{"n_layer": 11, "d_model": 640, "n_head": 5, "n_kv_head": 5, "head_dim": 64, "d_mlp": 2560, "vocab_size": 27131, "activation": "gelu", "norm": "layernorm", "norm_place": "pre", "norm_eps": 1e-05, "positions": "rope", "rope_base": 11100.0, "rope_fraction": 0.25, "qk_norm": false, "attn_scale": 0.125, "bias": "all", "tie_embeddings": false, "parallel_block": true, "init": "uniform", "init_std_qkv": 0.0105, "init_std_o": 0.0, "init_std_up": 0.0105, "init_std_down": 0.0, "optimizer": "ademamix", "lr": 0.000174, "beta1": 0.9, "weight_decay": 0.58, "lr_head": 0.00298, "grad_clip": 1.0, "warmup_steps": 502, "schedule": "wsd", "decay_fraction": 0.515, "decay_shape": "linear", "final_lr_fraction": 0.0, "batch_tokens": 65536, "seq_len": 1024, "doc_mask": true, "train_tokens": 950000000, "steps": 14496, "dataset": "wikipedia_en"}
Each number is 128 + 24 x the weight over its row's rms, rounded and kept within 0 to 255. Layers, rows and columns count from 0. Numbers have three digits each. The size before them is the row's rms in percent of the matrix's.

# layer 8 MLP down (transposed), 2560x640, rms 0.0185, rows 983-1069, columns 320-399
018:143145099147112092132164088116109139134111123091176105096172171125094133112117145130147087133143135118112111119095166146135131110086090096073095135135119169142160134133148112162119087148170130141126112151117143145159099134133112121151149160
190:131130163178100133145117085123110126107134125170135109148069093087117152129145143115146171149100129124139116158147149125123085124142132096113145168166077077155117104153132129119123081144116165096112117144156120115115142102155115103114117105
158:109173123122198128125120135121115121130159157128126090117151131114128176177157110141149136137152101069096088128147132143116120123153144123129126117114119104067103166155164108138127160123177123118155091169119181131138114118140142133111111103
016:168133129099141085143111147138081119128136095144110141135127157097098201142125136090148156127132093104088102132130124094147180130123146182130161165116131168151167137104118121099147133099107140108135093137159102143116121163105176139100130105
018:107137116131141119165107096110099138165129092122142130130160150105172112120108122107117133089146102090078160116112155122155099129101089129098133140119094136166116118147132115120119146113110146120167125158152084132114171183148138146084170150
174:101075135142108163087112127136098091138114084098161115128116111158072122153117107126121117099168130136154120148114163137116174104157104131104111142095104145122160146126116129128116108116147155128102144102127124136129134116099082121150115114
017:191119169122077117146092157128100135103114166119104132145136129129150140136112178119141143136140145129111104128130103148127108162111105143143130124093124215126184136165127142113135172099153098058119129140119112124156136144103150125141073129
176:155117155185159142133152060159144134167104150132125090180140148099128118118118156127117088139124129086140134188155097132170126128123154130125118112123125115116128124124168119110161113146129146140084124145102125145157094109157107087100134125
208:130122116146130156128156157122149126152139095106182132143167150146130121114148091141129099100130108135154149112131120161110152121106080123113110175167154220141128118085164136137095115143105104156118102172144117152125115114165102104131099151
016:104166148163121110130120135142127135108156144147100145137187154096120161122139089078153134094113101128159141127098101140142131114103130153134121138125120141146153123118146130112135112144123093116135123139152069131124147139122117109096134117
127:142114103187146138120128165106091111155096126181143138120129127080127107072123122161125137100098112109118103078104155124093135144114127152115120109112113172107141119141114095136118136107135137149133140084126126155109091113170112126161123111
172:160129120113154119123128136129137102154124128184129153131150098101130118129152139115133174135158103168044165115176108103117137154125089143124148137125146192092121097134152146138142115117145106115146103132147106111115148132131124110091109104
019:099137109124124147121137097163124133126086107110160137095086099139135122142153123137152067124108080158120144176080136136084104131078164102112118101088148118128174131133128091125128084152095113154147128154130153180111124159123113098116121131
017:104132118124128193099131164124135117121107122119112119137153090142076110197102118181180130150121121089134106132128132098131103127134111112149165156138143113156104116119132104111151194140154132101112158133153094150100160072187121171103116133
016:167089153135115149127118115169097129108136120129136160131122093153128110109086111141160124157133134174138151179129122191115096160130099130130101147119130140120154143142148152161102180115122142150135145121164120141105086132102120128122147128
202:145101092169178133126112120179142170130104119098137113099120123096144125135116113121143162113071088118123117121174083109066125112155141141124125128118147127150196138152152133133111113156129113161097169155114126103064116139100153089114145144
157:124124164123124103160113131132073129118161143099164155119150148178154131104112113147124137148122128136114124166107101125123112109096123154112144137127130136143144133141120096095141127150147105125133137149156109148139139134122154088131078106
197:140164136114147122115186131170119121078103154111145124112105114127102154142179134128144130156115148136109103143138117175103108136117178138119132099155114124111108138088138082161121169138155122085103162120123145106125125126108132135105121122
018:112148108134148124132151117107123183125140121110111161140164147116132134152159145119152152143148108189103114118142141128130121102122135150096133085088142130160123124137114101103127168149100072120100105147186111112148086134118156109109131116
018:139107078125114148140131117133167156077087143136122126124126131167142109132141106096121126119087147163163119107118130135108154115139134121066148088162158128125133117084132103119102156089084112147130100131120132140095172127110108101121098118
017:129117133140126122139094119107103098146169109138140129141158103081095135122150168123134105105159105123122140142135133127127156081095076120123145107134125128114150157137110107119099146072135160142128116110142106167139113158124153134110200135
017:142166110086123118128120086144142114136150153142162108133068107110120125101137143129109126111162142126153108140106093152122108133141127152179145134173131174111119095188142131127164113119126149142156121124153095106123151123096163137116156159
154:138128133153096158097121100141154115153137140123086137127112165116193124080145142165099133139144160069088121191127121138128152091157139127078135114139111132155126152118117127133151117083169139089140146130142098160136092114116061131101152148
018:155128096145112168140118142131139128138124131107164129144173132077103101142101131112133134102125115147101125112156094175130131136083134119100117108107150125169125130173125127127069188128102139136126141154126116120107132135121111085146154101
206:146114179143115094106095099126088111132100115136140124094134119089152122138086173081115134110104110130128143150080157138128165125135100143145132109112159164119140092116127108111105154110118143126117127127104120127100083091118112150083152146
164:151078140163144129196118143090112162175134121160121127107141155178127094117097075121169142136173125135123142165127119143152142069124111132125153113077090148129154152146174082171133084124077115130124124137166172108159158157066131126152108123
017:104157128136131095098095096156131166110073149117104132131121126126125128103128153174117157124125112105165101074142140087118146127110122112133116126140121040123147067104119118100116119139136130125138131140134152118154144095146136148118154128
019:131128107076167155107136135112142135063136142060132153143192137136095120119156100123138117136140087167128143111131124146118086158121152125105137106136143053155138097135135101162116173140091124151157114141150118103131133119131107157092112116
017:152140121117141150142148137158097116134159171107141126132155130119097105140108128128144130192141096128154105160165151108101175125163144134157110122119115181130093121155108105125158109135125108143147156120105154128163105109099143146117123134
016:166092144151150162161113140120145091113115139123114141125164137108117134139155131113109144100137133174141119113129156120103109138166094156159131135081140089150103120062174178123137086128089143131118094145096141096110171137094130156096141119
019:080150103088094135075108126106078113145125112139115122163106084165149150127166165126146140129117101119126136115099144127123135155145155122149152117131100102120154061129129104087122111105132121129129120119079150168122156104137091128130111166
165:156170136126141131118161111118131136116148111146113145151159159155151116129123124159126093119100129124154157106096126102143122092127127101116145108156164078147108133119112147141181140101117142145130135105123139183123102145148126110131123130
019:078150102120101075174096109151075113160111095097139129148174080119122101141156107125138145147178133159064154158109122135149136125126145121124113139088151072125093101148064121102132152148095172105147111129136141150099130181093123111107164088
017:086121124088169121080114154148116158119148138108133114098107079137146146181167101095120124099172126092121107113101137100149144152112156155114153133139142107123128080137115078140137072122150103106131186135091109173127181123142120152144115138
173:133143167108138121122100199117161120168137042100146131137151140100118113124136140138122097099144129152129137139120129125124117122114125160137086101101097149104093154130114162156143131142119154142117095148088141118129131166098176109118140138
185:116094145085158143147147120110121145101146134119132109157137117169164138176155086136110160092113175131151120090166108128109092172150136149138109125116107135110129154103087125114150172145096125134151129141055140164142172153119130091128088113
130:153140085154140164148098149169137104142131122177119113105109178112104193149147118125112128094160140068119116091146107148145115155162131068162161107119143174105118163152123141133101177117141126145124135135140105088114127158159166135087116162
017:126129116104115134135138103116099119086156138092128187126148133140134136142106150151133161156157112119151106102074101142103122145120129139148146131123099186099129140094125164155154126067114091100172095123097107106123140085118133146126145159
018:182135116105112131109104138164139158116115162177127108118177099086152136190069101129156110125134126109153161129150146150134134125157111145143133126134157144146146108110100134111148178108136161161131125080122109129143143128105081096146133163
017:129117126159132123058132074127163100152146136153159123109159157126101138089153100090128140096124128122114134182138148126125157138145122132135134094143085100123132139119185153109164096103127122157154119119173125145094101121098142098118141135
017:094123128118123109138120099144126123115167073132129124124125112139143163114143146114072107084136117097111101138106091108169131155103121109093169085154133125093133103153156118102117136125084113139124158070122094141147188183135137113141121135
183:157128122104128138106109164083116095124082169090130130160118122176122114123133088148120132104102176141136120126156114132124102109133153131130106145115130151157119154094126141083123088106104071156136115146123115144113118133119146121146153094
018:067125128137136105161118136137123137148117156121120147123140135150143113156164130200106141063163097114108122154103158104154082148109127111159125182131136087161155099094095138112140184149119143090160148170092142138114160127148100115135141161
019:129116112129119115119162119086126139143095107160149116069129096131118165142144136139110160137096110109153098102128094114074156112124096099127172091170112151141114124121108111126132124126162140135160100112068166114168098120146132130139141165
167:179152138137120111107148118130113121135160125089117066150155148117139172129117135139129156113151143140100107159113116119144144120128144138160163167108099172180082134133123126105154116118127120140133121122122127155127111144086083073134123146
018:218089115135143129139111138101088138104143130154113124145167131152143132109151102077130137165114158158143134158144127130115106118113120146091125123113145130126126155151157132131085078131118114144108129119147104147166128116138088140100045072
017:136103122122121135125145082105095125110145161137146156146183114103135139120132108105141095112133110132157136163124129134150132125119142126106113125141123142127149093115090123104105168102105108125123085093098071161113160118109123043130094137
016:115130099169130150164164132158160110132136094133103154137149112133165128115133089116132093128129152107127122111128139151152118105099159158125145102096137146158134124099116116133111170109095111116141099109132103175143111165113115118142160077
172:159122131113160147109127148156148142095107146101123175147162167149129167099135107121139125096140111123116157127179085150116106102140166142146118122163166161116132178081126132132127147116153091133107105115118124126151109121097138106155146116
018:157150127142125165087135079140125142175135175099143154134108158123134104146156149123122116115138120159153119113109154140091114153108132134176078118128163080116139119135137102121134127113122128148143105152142161111150101158125111115117140162
018:123122088165128140128108136147095144130160093128142127129155125135128139154154136101141120119158091118112113113118188139103165125121105130151107153099133054123147113080114140083127131124147147118139124150138110170092131107104121125132152148
190:091106140105136112126112105122085161125104141131132144085109094151146122096079096164127117094134122126124135124110123144225106130095146129110110130115170148150125102116144138140146131140129143132170127159140122152106181091157126126072097139
017:105100115112127138171124143126160141144130118147076128107133088144159162113145149080116134147137124102172105082104122145129128106158118104103161126135099099139139168134105095094114154162145147170125150145099132096126148128107099109122134104
016:138106174113161138166141140108138130104133119135100119112121148120104142118137158092167117131149108118137164110100109153145115091125115109117136187129117124136087160104121108136117124153112134126116138105132078137101138120117130087121134119
174:135142151121146124162109107104177154137080155110093096154124128108102123104154113150139154105116138130141133144154126150121077170113167150158136129143107127132141099092115131129108121129145114166136135129111112132161165074102138132144156121
018:151120145123119151139116101143144124091103118134158118123154166091100116115117126143149123107149124119111155152097131144139136115112088097120113117112106189168147112116106123118146109140104102091127118104107137124120087126130153134116110102
132:127139123164120101135120126115128105107078116152113148131180114166139118164152114132128101098130153152132119152117131133110128149144158135126160132162123142101138085083143123107149135104114124157132132112134118128117094116147168134118092088
017:125105152128143106146123140121124143137137132169130134098129154152136144109115126125119158098192174144105124143123115160128136150085114135156150128142120120135100101092130128078133157090088150116180116109156130104130088164133139111127136156
017:153163112103121132100147137101093125129110119132119132119161111118082149128167166106111111120138145133127130122095109154143135145110143108136159130120145095132180109101120114088107179127134172112138107131114128106120145145119106081108150152
017:135136116148120132105137121115165158123137188122102177103116113163197117118129119092111130116137137167144114138101110131140118143131094111087137149121104088095118124157128130137100089070109120119125120119126094156161139174153157114128132129
196:130128102114104152170149123104119110123129136148115139109171128093130140150108125094084138113119144121145141148150140112113109118134147141133095127087127159147132157120144135093132197147106121107127171123123159126121142133120139158105088148
019:137129122104105109143117105148088146126092098092127131111133139085120141080162136140150123127164131160112126150084124111136159077080055108126115101099096114119146129111090128096108143158116158120082090106138097144133143149113126150087164089
177:130120163140123113085121155119146152120125147107125109129143160176152121129098130102130168125144149125148131137142105145100121108132169107126061114149179160110164142127134124123163136159108088103119113117157110077107140115116110135143138134
193:130093172106093094160038148087106125133124137122119139133090116129155093119098104113101144083134120125134083161154121113160114142152101144122120095124114095169126167125140127159099109144117107114159142139132105120141121128108108100091149152
163:117156106114105090103098169071117112106132167143115114093171128108101103109139127112128087109142105117084120136159125116113103141132163098156126138105105121167134162140139152144111115111117113143168121131128112154129149136128184142130144086
018:087128120102129135074157149099133097139105141140144115151116139126146115160137105156112123120130145135166142134125159118163132150136095165112175120116123057145129113140125140110121093167099139135124118101150092125118147139123117157141124115
018:151141117113123139172129122077141140105089117097160102128143111076107130139133107118121120108107139155158145124148089156129129091121177130089154117170149181138110131166128091174131213160121111157107164107123122111147122124146093098120118110
161:087130132146131101094161123120127143081113129068089163171113123108123163192142128119134118112168137111123141130079146137145144125115110126138148116138174167119138141143164129125151139151112138134100096151120109109089108106170172160095124110
165:136122156163159141149125100180152163133101131150118112134086106150143141096137129099078120132158160126129144111146106076105098149139131134088106115152103143126136148118121116124133115152123138118096127124121081071104107146121151129054101114
176:107166101174097118144110122116121099156143135123115125172151159130134132128119132116154161098127113097155095135151125127128140112162098101113134158169119107113161125116163135122137132126152105134122156165111132111111114126109098146162137135
018:121128124112128142100136145135104117109173141113136155106154132132137129124132126134149113143155122130129138160150108102138121145129138115120166114124122075108137155160123148084115118115104135148149098138102104127143131146185149144138134098
018:144129129122149151122146084156136181132103152132113146144185158110127081090126121137143142159143126156118117168116131156151084135107107124129114108122173094142160156138099123101096186126087134133137126148136101152141143133092130093082117105
175:146101151090091138120151126069137124143102152103106125157134130097098169139125099110075128113129148125111120226118122102128120164098138157141131090091146149131137148128154113114121152148118146112149126128084108111094135143109101142125129155
167:139117080135138160122146126127141132091099132169108104102186129080074128101162123129146111134086123100113100112118116141161162154112117156134127137099137165133131100120100126100128137179156140139122094147151142139119134135137104097106092144
017:111168113089165160146106140111135125145134102175101121123104133121105140105138136134101130131099117146114127162157167103157134107129102084195140143110087135149115112112123140116164169137106121057119111127155144141113161148159145164143160129
019:112116102111133114132129150108084099124142129136127109148127121125126134174155130165162142115139093119147112135112153071153139151113107133189148121102087120148146119117083109107138104155149136111139115123105095158125153146110130147162156121
019:138112121092135148160114094174114136117078131114127130124140103110149136134128131149127133166111114133139143162080130158113113149131136124108115148119178113168113093115099098181118130146120165130090127156108150135135129123094094125149099096
017:120131097082122139092127146105125111118134114147155151131150136144105183167143153113079178070166137135158126116104129127141132124117098134115174122140095120125143088068137152105131097125121092089139114079126145122126181133127138165147144128
017:113143098193102144118133118150121116131144125093109151158176126118100094140170118082116099121141093154128176108169180131114143158108123094147098115116111094128139129132111183137144112130104098135150134177180130157085148129091157131126148142
019:105135070153125104121126126123103137100092143136155152090119131146152128141129104132144121140079106117140145129104123126109124132115150111108155087159109078128135127133125104139116135113138140155143121161101151132136140116136125131142117133
016:108102104116118109146119114130128106109112106149108094116077084091135134118140155157148098166116120169113124136122113117117129134133136095162178107136108096113124136166116068136123162144112080140102114125109168116130086123131117090166105107
163:139166141127103157123111107123161113132151122138203169137095130105087143143131169186153137128130108130117141150120107125109118079172134125125137066150121128158123117124135158108101164110132131086114116171122129114160152115147105161135116128
017:167102135100125151102130108126151158142127122167133160116105112135156119103096122096113150088135127104128128177148131153169121132151100111134122147094139098132081150115134152137108144124118160140105099129128109126168136170120108118114096098
184:132129131119136094162137134182166109146120106090134145095148125133125061106133103135100136120152112144131142134155141106133132122126102094146157099099107095121133163082167145118114105143119174181102141100109079169110115117123137142102117152
018:118120102105150157138083061173154160121115160123118104152112116085128090135181109130127135132141135167168119142140150139121122131168125116118116131097198135142126125146102112116088127102101112133098114171111147148130154151106091124109140117
172:115110130108153140122128149120137185124102108114131116165112134112137120135132147137159099132116118112111120134115151159093164186101146112104114101125108109154127134142070139156131094152115122121119151150164150143113161160157125111147157138
018:114115181151087135129154155119091095146151135124134072138163144095113140142103125143137144126119128104182125122127143134162109088141084131132119157078122151127141110124129131106114195129139155125125121073121069124130159139132176099110173157
# layer 8 MLP up, 2560x640, rms 0.0208, rows 984-1069, columns 320-399
177:103135138127152172129154138136128128137166102103115142085139141148120148089114121095118108100118084132137112138148127140125127106118120170104063161121128158141147138133116124111118188109115113117119162165066127128149127141129140133174134136
165:143088161106115122131111116172164137099138094112138117126107103147080127078158123105120098142135126165137093147182133152144146137157161146138154124120142138122151147165148097120133106125147128143120119136123116121105133133191142137166189108
021:082101144151123125127119140128185164098124116128128111125140116123107109161138089141125128136165102148125118161120089138076071124145156090104100141157155100139116158108119112132145097081111150099109138124134156061147079101152128116106148128
026:138117163090167146133122131107139127087139123145099119120116100139123162111141108123124137133115119091108135147127112122135163111137108128120142126143121117116176158110154147154156124097204143113105097091132162104157107109097115129124141133
166:144160157161098100165135087109102133138131127160130131155173089107111145137142172176174106152088142122084142090118090130193106149120157083141132155140152134119132080148110100121139107102118141148150094152118137180163163136152124127139126124
022:068121100135150098143100137090119163177154084082115153116091104102165141119136123108123136139105116113119118140130145122119104132164086111128114127127144153146122116135119145130123113118114143119131142119122146163152094141172066100142094168
168:114171144131104139145112196102079121107164151156112127133134147112137141175106162138105106105133101133101148124120108100132138151152156128132139126110136129101151079097119145141143150079137087145137101114127139165117145143156139144086102125
186:152128119065145150131117161123096135125104129114134117122140140123124106134116155097121137128202150137111113139157155081142111135130116141160111092114128139072111121136103166125175113125139163133167174053078136107127176133116156154102160139
025:136130133131184143129135132118141134119154139172130137143138107130102098121120121137141114126187126137123114115113126143109120115135121137104126101137148117116102179143129154156150143125165158123119135111078129137162112149109132118135124138
146:074128170120101138122130141157142129112124157090143123134168113169110147128142145061121138147159165112086153158128101175155104072098198125164127142141149134151132136131139175132147125152108145127122106110141142116123167121097142127121108123
154:112118150127111159094137156174136131095163115101126122132122159157128156160116132059133090133122124094169101105115129110114124136098167122127150133144094151121121137108130105110134145134120138113117134135126134167162102144118139142153156159
026:128119147163108103129129145128105131134114124196133117132128143096145116114095148139105121084125112134101054103137148097124162140159089141128166118147123121158098129119118142117120151139159124116114139139152144105171119132118119168125122115
024:100146101133127111108125127154096123164158135096159121143161150143133133137129154123134128110094121130154179093114152148162139055115123089115137117140124158131129102108112157144130113092116132115108122136132149170125126135119162108142160131
022:192159129061119102096133130114130149168121115166123109129143105120093112129114152154132097132148110098138083125111151094131139087111123152157160161160140098135127116126141112094126106120138082115114100144128118139131138130104124136098143130
201:122135153084079117136088121059147118093141142120123153135140139176129129120144121117115059166158185141127143162083151142185139130112155092136119152134126134112094103103121143140165151080110122122135125078128117132191144094142105149144087135
168:133144156098134152107131094158163160096123159099131160137156127159086080125113112134128144162090116135119118095086125154135148119090150128129093140164188147162178133115127145147117134147141166102126108138152177117153099107129106069117115099
167:178120154146110155172120110141194119159109110148114098118165157143156091131102105137105122149174104136102157111106118121145133132115139109161122115115108122133135110154114111075125121154145141142160123174133158152136145070117144138147137158
023:118108124117116110182144149151117150122169131138156157135146137137140141138132134100138099091151131127130128114125131133158148182130138134122115152128082159107109109132124107140147131125129098103177131135111119079081129133091082071139139166
026:141156132131109094136136151124078163151149104140107114121161128102072151124106116129123133091133160171081112132165135088139124126096127133128168147121130159153112150169138120120147095121096154130130120140144126143140145129156133174127139142
024:126121118168162142101167123106155156088126099163108136123080163118108122139142125112174129115148147133079106104110108131156116113147125137150123097081145154132126143126121137106137142106136099118108153139113163144140165132119126132153156130
022:116102162152136122165161140164147125138083119120129163131145180152138163108123103135117117160125125156105155116110134120156156101128123103104125118121112123110166141142074157135124129121106135075154102124142132109098171152142099103115092157
167:111117100113130096172069124106128161105180098128160107098135119094091158098086103126105129138095151153129119118122170097132146120149113124150129124106120127107142144128092127146155139161123105131100152130154174160097128165161143116126169104
024:099133146154135141070090110132100151140154099106120116147148127121108112151129135122142119157091070088084117140098131116131114132157176138141137149119124153155115132097105156119140128142135155108132152128167154116091113104182113135105156155
199:115149149142131164120139137088172113133121147089131135099140180150136076128139106093123135081174132116125167144144130130131120103153136141113131119137125138135177120173109141114122101111118136128139147139122173139154132123156086111082164151
159:127127103135130149098103113117163126116129125074074129144120090109115143102142138095116125138087102133102110102114072107138134131150134092144117147127196126113119072152131165128137114169171172127135133129115126159147127090142129152087153118
025:131085130126145154155175125086116153060119111117127126153150133103118166143130147103117154113127149140136143105177125150132095108116130136081094145105109152119151098175128104138141128121127156140142141158156139104099152101139119116136145156
028:117153158112117151132104147166101136158148109150120087142139129115160137119116122112113142091109127132095107118112107111204168099142146161105138130134099171114146126143143156108174124113101113082104121133142149154117177110112128105125139135
024:130122142166119086135130144097117142090152078139121107161116184126139094115160139140126114071120146165136174134094107155165106122115115129103105141105117145124147120126128120130118132122082117134123131096170123124101135134152133057144142121
023:101145139115132138109127148099149106157073129149144136160094130124120122100146112121136102153142103119138145156116123140163112128076155159135125166113141161102141116142140129148162099111122129131177128156142137148116134131155125148159149175
026:147080137109119150149160127143172096130156141098112108134133137099068118129113116138114133098119154153156156086175124151087094142106093129131114078111179129115111130129130151106173132116144143116099135158153130147116142134102173113137143094
168:102110153106117109116122111114099125120141132178175154110154176141058125127125140088152113127116132144127107138136127123143144115118104072115131102127157116084161099139123103095152131140147133148118145162146110098131179158153174115154144175
026:138079164164121150138127132122171144124139137155076134112097141101137135122120129130114131127138134114111090108112134145138136131109115140122148102151142125094127147142124121097128156113193105125113136157182151083144162114133102126141183132
024:126110143115082109139173130130123092124139116162129124174127110158141169121140182134140113134117138107089166128107123140119131112110103152121119156127071180134132136126082140114170149123102144134122134120135146159156097089079124115127120133
157:137157125156099092144108068154152122096077132140105177147138088100114129100143118108121147117122104124132113127179119129131118101131114082073129122182175129179149122130153112149143133134169151091129110121129142148107137139150122109141164120
173:139133107133088167164180128158170090118094117182133172135142117134102135075153122061140085144158150091111158159119109096127117108115148131145166135101125138132120125149125130131151119154181132100108142108115128173126149111132124170120122090
152:095146157138102152137137129099126122146129111103111116090120154126143101065133086108127175179079099143151161133152178163159124105122130169149048129168146135164097124144123130120149122104122131132178152103138139163105114110095141091147155103
023:154141138154123144132114098190142138171149133153144139132103129127117131136156109160139105121149099128133139167133132102171120129117135115117116132140175161131107116118095114101130101147134102093115166121164134180098131124161099098114151112
026:100058154128126105138121135096095143150125078073117120131115109136111131099140104123115165133081140167103138124126113142135136103093085093146115130107141129110167163133132175150132087065124118124113140119105165126128111157107182131115139108
024:158078119075091125183139105130073125118118121120143103129159127142087113127135110097145132119127123121181067110129123149134120131089155111118151143124153135119129157153110116147108124115111135130153130151084114101114134139121139127101138133
024:156114137113160174166138109165149117067081137129119131129132118090106124139113112124087140154204164111166070107147137129090137163144148131129107083124156131105087102160086113121153134138172104116131116171135128085134142109087122137152147121
176:146084112132123119164128128124156127132113147082128146128110126147081097075171153135121074088127156126161068146135150164139155122150127110071113068129167129074125088132132148144134105067124157126090138128103145151110124100130112111122132105
028:164115143120150125126147094131109116096135109167134113170122111135111162123129123125140128110113090103122071089143121132116111090124137151118123161130066168157124150137148185132131117119141116132094176101117132152151119101130104151113114124
029:144096129157114142121162100164103125107117151077117147130159124120097119139126118103139117162170161139151135157142147137100132162089167109100108105097133113086088097130102087127106104157105116138126167140134116125145160091118188147126116087
162:115111103144143157137055140120147136107147067144172131115137153130090136104112164086138095133149113151131113067110130103102159126106123097109175151152144144075127121118110133155140100144136134093127180163110172119160109127144145156157147132
024:132122113087086113129144176156147120159138100095107116123181115116109130111111206131114127096162113128098141142116113126156155118120148180133156097170152122106092095163102131118139136190102110145125134143115114135087150149112148149134114148
022:161104129136178126139099152119111151139109104124096113142135125111083150120157120116151167088129178134127072078173095113107120124081166145117104114158144147158118166125165138120142090140142085121140156151112140137131130155132151159112148100
020:165079123113145135148117097129114139086118143150131151116164154137090099129141127117160185173152129108120067175133096155118135142137147118147096169176086145150134112114131109142084128133172164082117119128179138111114098108149117111117115120
166:124164156139115099127176151118100142105160097186139100134116112087110128119127143127091119144090119141142125144066127102105114153138103152103092115093109155085090113127095121133151128100149142154158130106117119093100137171122142120099117173
024:100139135088141161167132138129085119134173128145093133150113168099117127089117136124110112115101117130128137102156146127173142091118094120142148150098097123130125105137111158115128151153124138111116177133137128138111154155129128088142169142
023:128087188128110145152144125100165186092090140146103127152109158097121102131158096113111137121120151173161123141126076165156106141123076128136140119099118122172147129152119142129122121108140132133133170123121149078151130133136150140115122112
178:138117152105126118141158163071154144127161130096125127141160158136131147123181103129158103160146114142141134142131130174152084090144113138083155126121082160175128133154088154102116093115145093139108087106149078144117161171133101070144133128
025:136142128131129143113161122098132149089128100113101140121155112137125128135116106146126124108142126147084148163147142145088124155099155151120103097134156134130106107143146102139133114159141143107108134108139105139146129129154134159148115153
022:131143121147128156116112141141143156196117146153092122139117137118146161112122108133142149107127121146059114149113081149141177099141118145117126108127141130086145193132127151144140147179151109135103141171114114118135161159177150182163103143
170:159143156111145184090154127091133111128136122107142133108149129125128121146115114062158115141112148076128113090137127121103112121138134142114165120087117157141134167113122111128137098109156132143108157124157103115072084162108137139110114151
024:097130119104158135152084184138097134108142139087124153126097104143137144163132072160143126130143106109104105144155129142126130144135150142108151163139173080143088161146114144111134132103128168084162127139137147095105114118100146142114129133
151:152120150085139173128137119121121138133154177125113118148118106115103114118098136107128119198142110109112145152117128159126133129149112145135059120144151132139140168130136116146103142113108142090172157141107144152140145135115147093105112196
023:131085108099108125170148120136144107082162170104123138093133131149066102108139093134146144142101134131138124148173124136157118132125097127105116108112172131142127112134133131152160093129128135101158105144125109123113127146159125092128161124
024:139103116152134160150169155134144121105162121118110134118130176105124093114114102103134166109101125147099172062150135137162142132095122146093118107096177145139127100155140112104122131110133132124126191140153129138146151096128154142125144081
024:144135145086114162170160109077117144132088111128159100136122140135134169088118146097138169146102108099093078103131143122141131132126124133163141177144166173133134128129099144132141132141135150103147122155133138105083119150124090131147121155
179:163118141135102127137135113126132108094125132145184139156126132120083154114148148118154092121149101121125110119147130142136097100109136073111111129172142137138116127133143156131166105146108140092140131095123163118119140146167136154116133117
024:104132141120139164142136113123128113083141113161084178116117091095166132136115091119123123088142085098091141130155139130153105113128149117125115161137120176166134101124168101156119112109162108133123121098169135126118138120158092147144143161
170:151159137122132131106107107146122161128176104122117154146114090094126125126134117167091091187118129102116136111107135122125156135076099117141185153134117137133113123116154096131137079108141184181104115104110149174121111179119111131131182108
188:153122119128149115131122077101123104113082142147120084128133153120177109117150109105164137106117136116177178078108163138158158131104153124137088090112164100119128116140100106121182110157127135110091123112149210120134133105121164107113133149
157:105113137109158129154141133114113126113117141097109097162172107140136128127125101156113164118137142149159130114122127105134150127140138153135159103101144152112145103139101099164124104150088104152087077083102131097144155157169092094079160138
026:103153135154138140172156129140107164102166104120144113098164140102086127110135121111106149127070130121129118111109133154186093102147089117129118138117148209149118080096130097160164133089172192141118124135150158112132142115109115098136142133
025:159152142135133139135129161173118126180161141138128133147125130127164112130127122157106144146141130132074120144111145121142182128105144143132117185134127140126145158186095138124125113159124124111139131100153129121114171117098154110127130178
160:136158157139172129121140112108159111145128129149127165115132088082131117055133086162112197121121117125120145127149141108116126153117148081107084144099143133128151120147134103101124124099124110088133154097135133115124151142163136108130139173
164:134123087124118137160136155122083126134175106070115116100153101141087126146121136139207105129085120190086140110146113151154145137107103129138122116117158124179119127192119112130139099124130143062175134129167145118142172141154112117160157146
157:155113156126169127124149098113121154120142134145128142124104112089114123096134106149089122157145164154108134122096146115117129148085155161158145141131108146141108117147130113093113160142139152117139088126135149136135120154182134053100147136
024:091119140124135109129126123123119145117086080183074121153117144154130122116139136109116141102103152148114160129101125130144097137088092133151123150126150160145138125115155144115168142132101088133099131115141156147146137144106132116150113075
024:123107098129104110096096157123095112145199080113128132127137140123112182140108159080124119089139101084127113098156139092165146104115175145125150160153083157114103106131163136129132149128123111120124154138171125110103144119126099130121134158
170:093113093150149108146131112122130171126151103146120169133130130139082097111109138100141128131107125093115176079115114177128167131132133073150126132107139146145127108154127174138132085108089131162119188172140192146141136127107115132125144099
177:173055106145129122121102137106099133127132163058155158161128145121126105102147105078158091105146113144142097106130148129127124121094186151154141056096171126148115121110119180182135117128088125144088140120125127151115188124110130111137139152
023:145112129140135116131160114150166102137119147091142144170122157127131088145099101109127147162137083126117144096116123144108127102143125139099097162164142123083106136070131108115124124095130108154118136149097137127117123112117112097137134110
027:135120148137108138132136110126161168091107137133088143146138124109108117110172120098118104113147126139117118113113111178083089097122111113095108088108120178139107103122127099122144130123149146162120166121136157116155120092093133100159140126
027:112104119172128143102150163114136136164125103132102104121112112103143144137137086138150142091140111132099110128139131104153159131082131119164125143170110150112130127140098152091149128157120112104133161176176120127136133115121159166128148152
024:153138133135110157169191080164107159109136171095113120120118113133121088119133098111112123126101111112101121138134146164151114161134081126100132132101166184120091118110100111117130144082140151114117143129151114132097143127145139116112147140
023:125099140085129084146137145080126153105106121156124099150079173109128101103118160134143136124112176115166075092091131147128090121160117144112202120111160159152147140163104152104146158133136167115146135113129156065158129151126089113114138119
026:122137141091122144115130147136081151129196062129138137182162145112078122151127147135148088108129110143084115135135128112155136104126139133119127136110134159168119134171088139124141096086094109091108137122157141159105158131120125098112147133
022:163149132134119104114142131146139127165133130125105154135156135123128139178120152148105138110120125153134161190110136121105159162118141095139114111118153122092090137130099132107114118135145116088149122109144120100128126119131124136106148124
161:147124186159142097145133122160161138139101158122088136138109120158147057105100135076151142119106131118093114144115132090156089130149140127166132142135141136094133122164133114134149089139112128150134151115114141120132124154136147165105193123
023:128158145079111133149130143115119130131073107147131095123102114146156144114148073117120114110122079116128099094121108123155119134097127142159146160091164099097143138140129128115079110164124144160123114138134116123129136128129168131168156131
175:155103151159141175133154119146119133110147113145115170093118139103123122119121104078124119120111088109151182124109141163151101114106180122099108123121154116128144111121096117124107103107112094157142143127099115151150106116134120144124136164
025:136166143165122131080121171117102131143128074138136124170148170123123153130132150130106124137100143133105170080142170069183169072108135141141152158163076157119130097115110132100128127121121118122118165127171126131123144138120122163152154134
178:116150138140076167134154139149118126083099128102113162092136092119088109148142146131102119140109153122152137129131136133149106125120150145155117132111127136133144123147184149141130110072134148101111126122106115131153102093121164127158105142
024:153139123108173155143089092134129148115135107107140151160144138114097153122148091116106135143108114116127160109094144141132105092096110129109120146154134132134130117093163103166100092113221140131104119141107131133135106135139082132109135125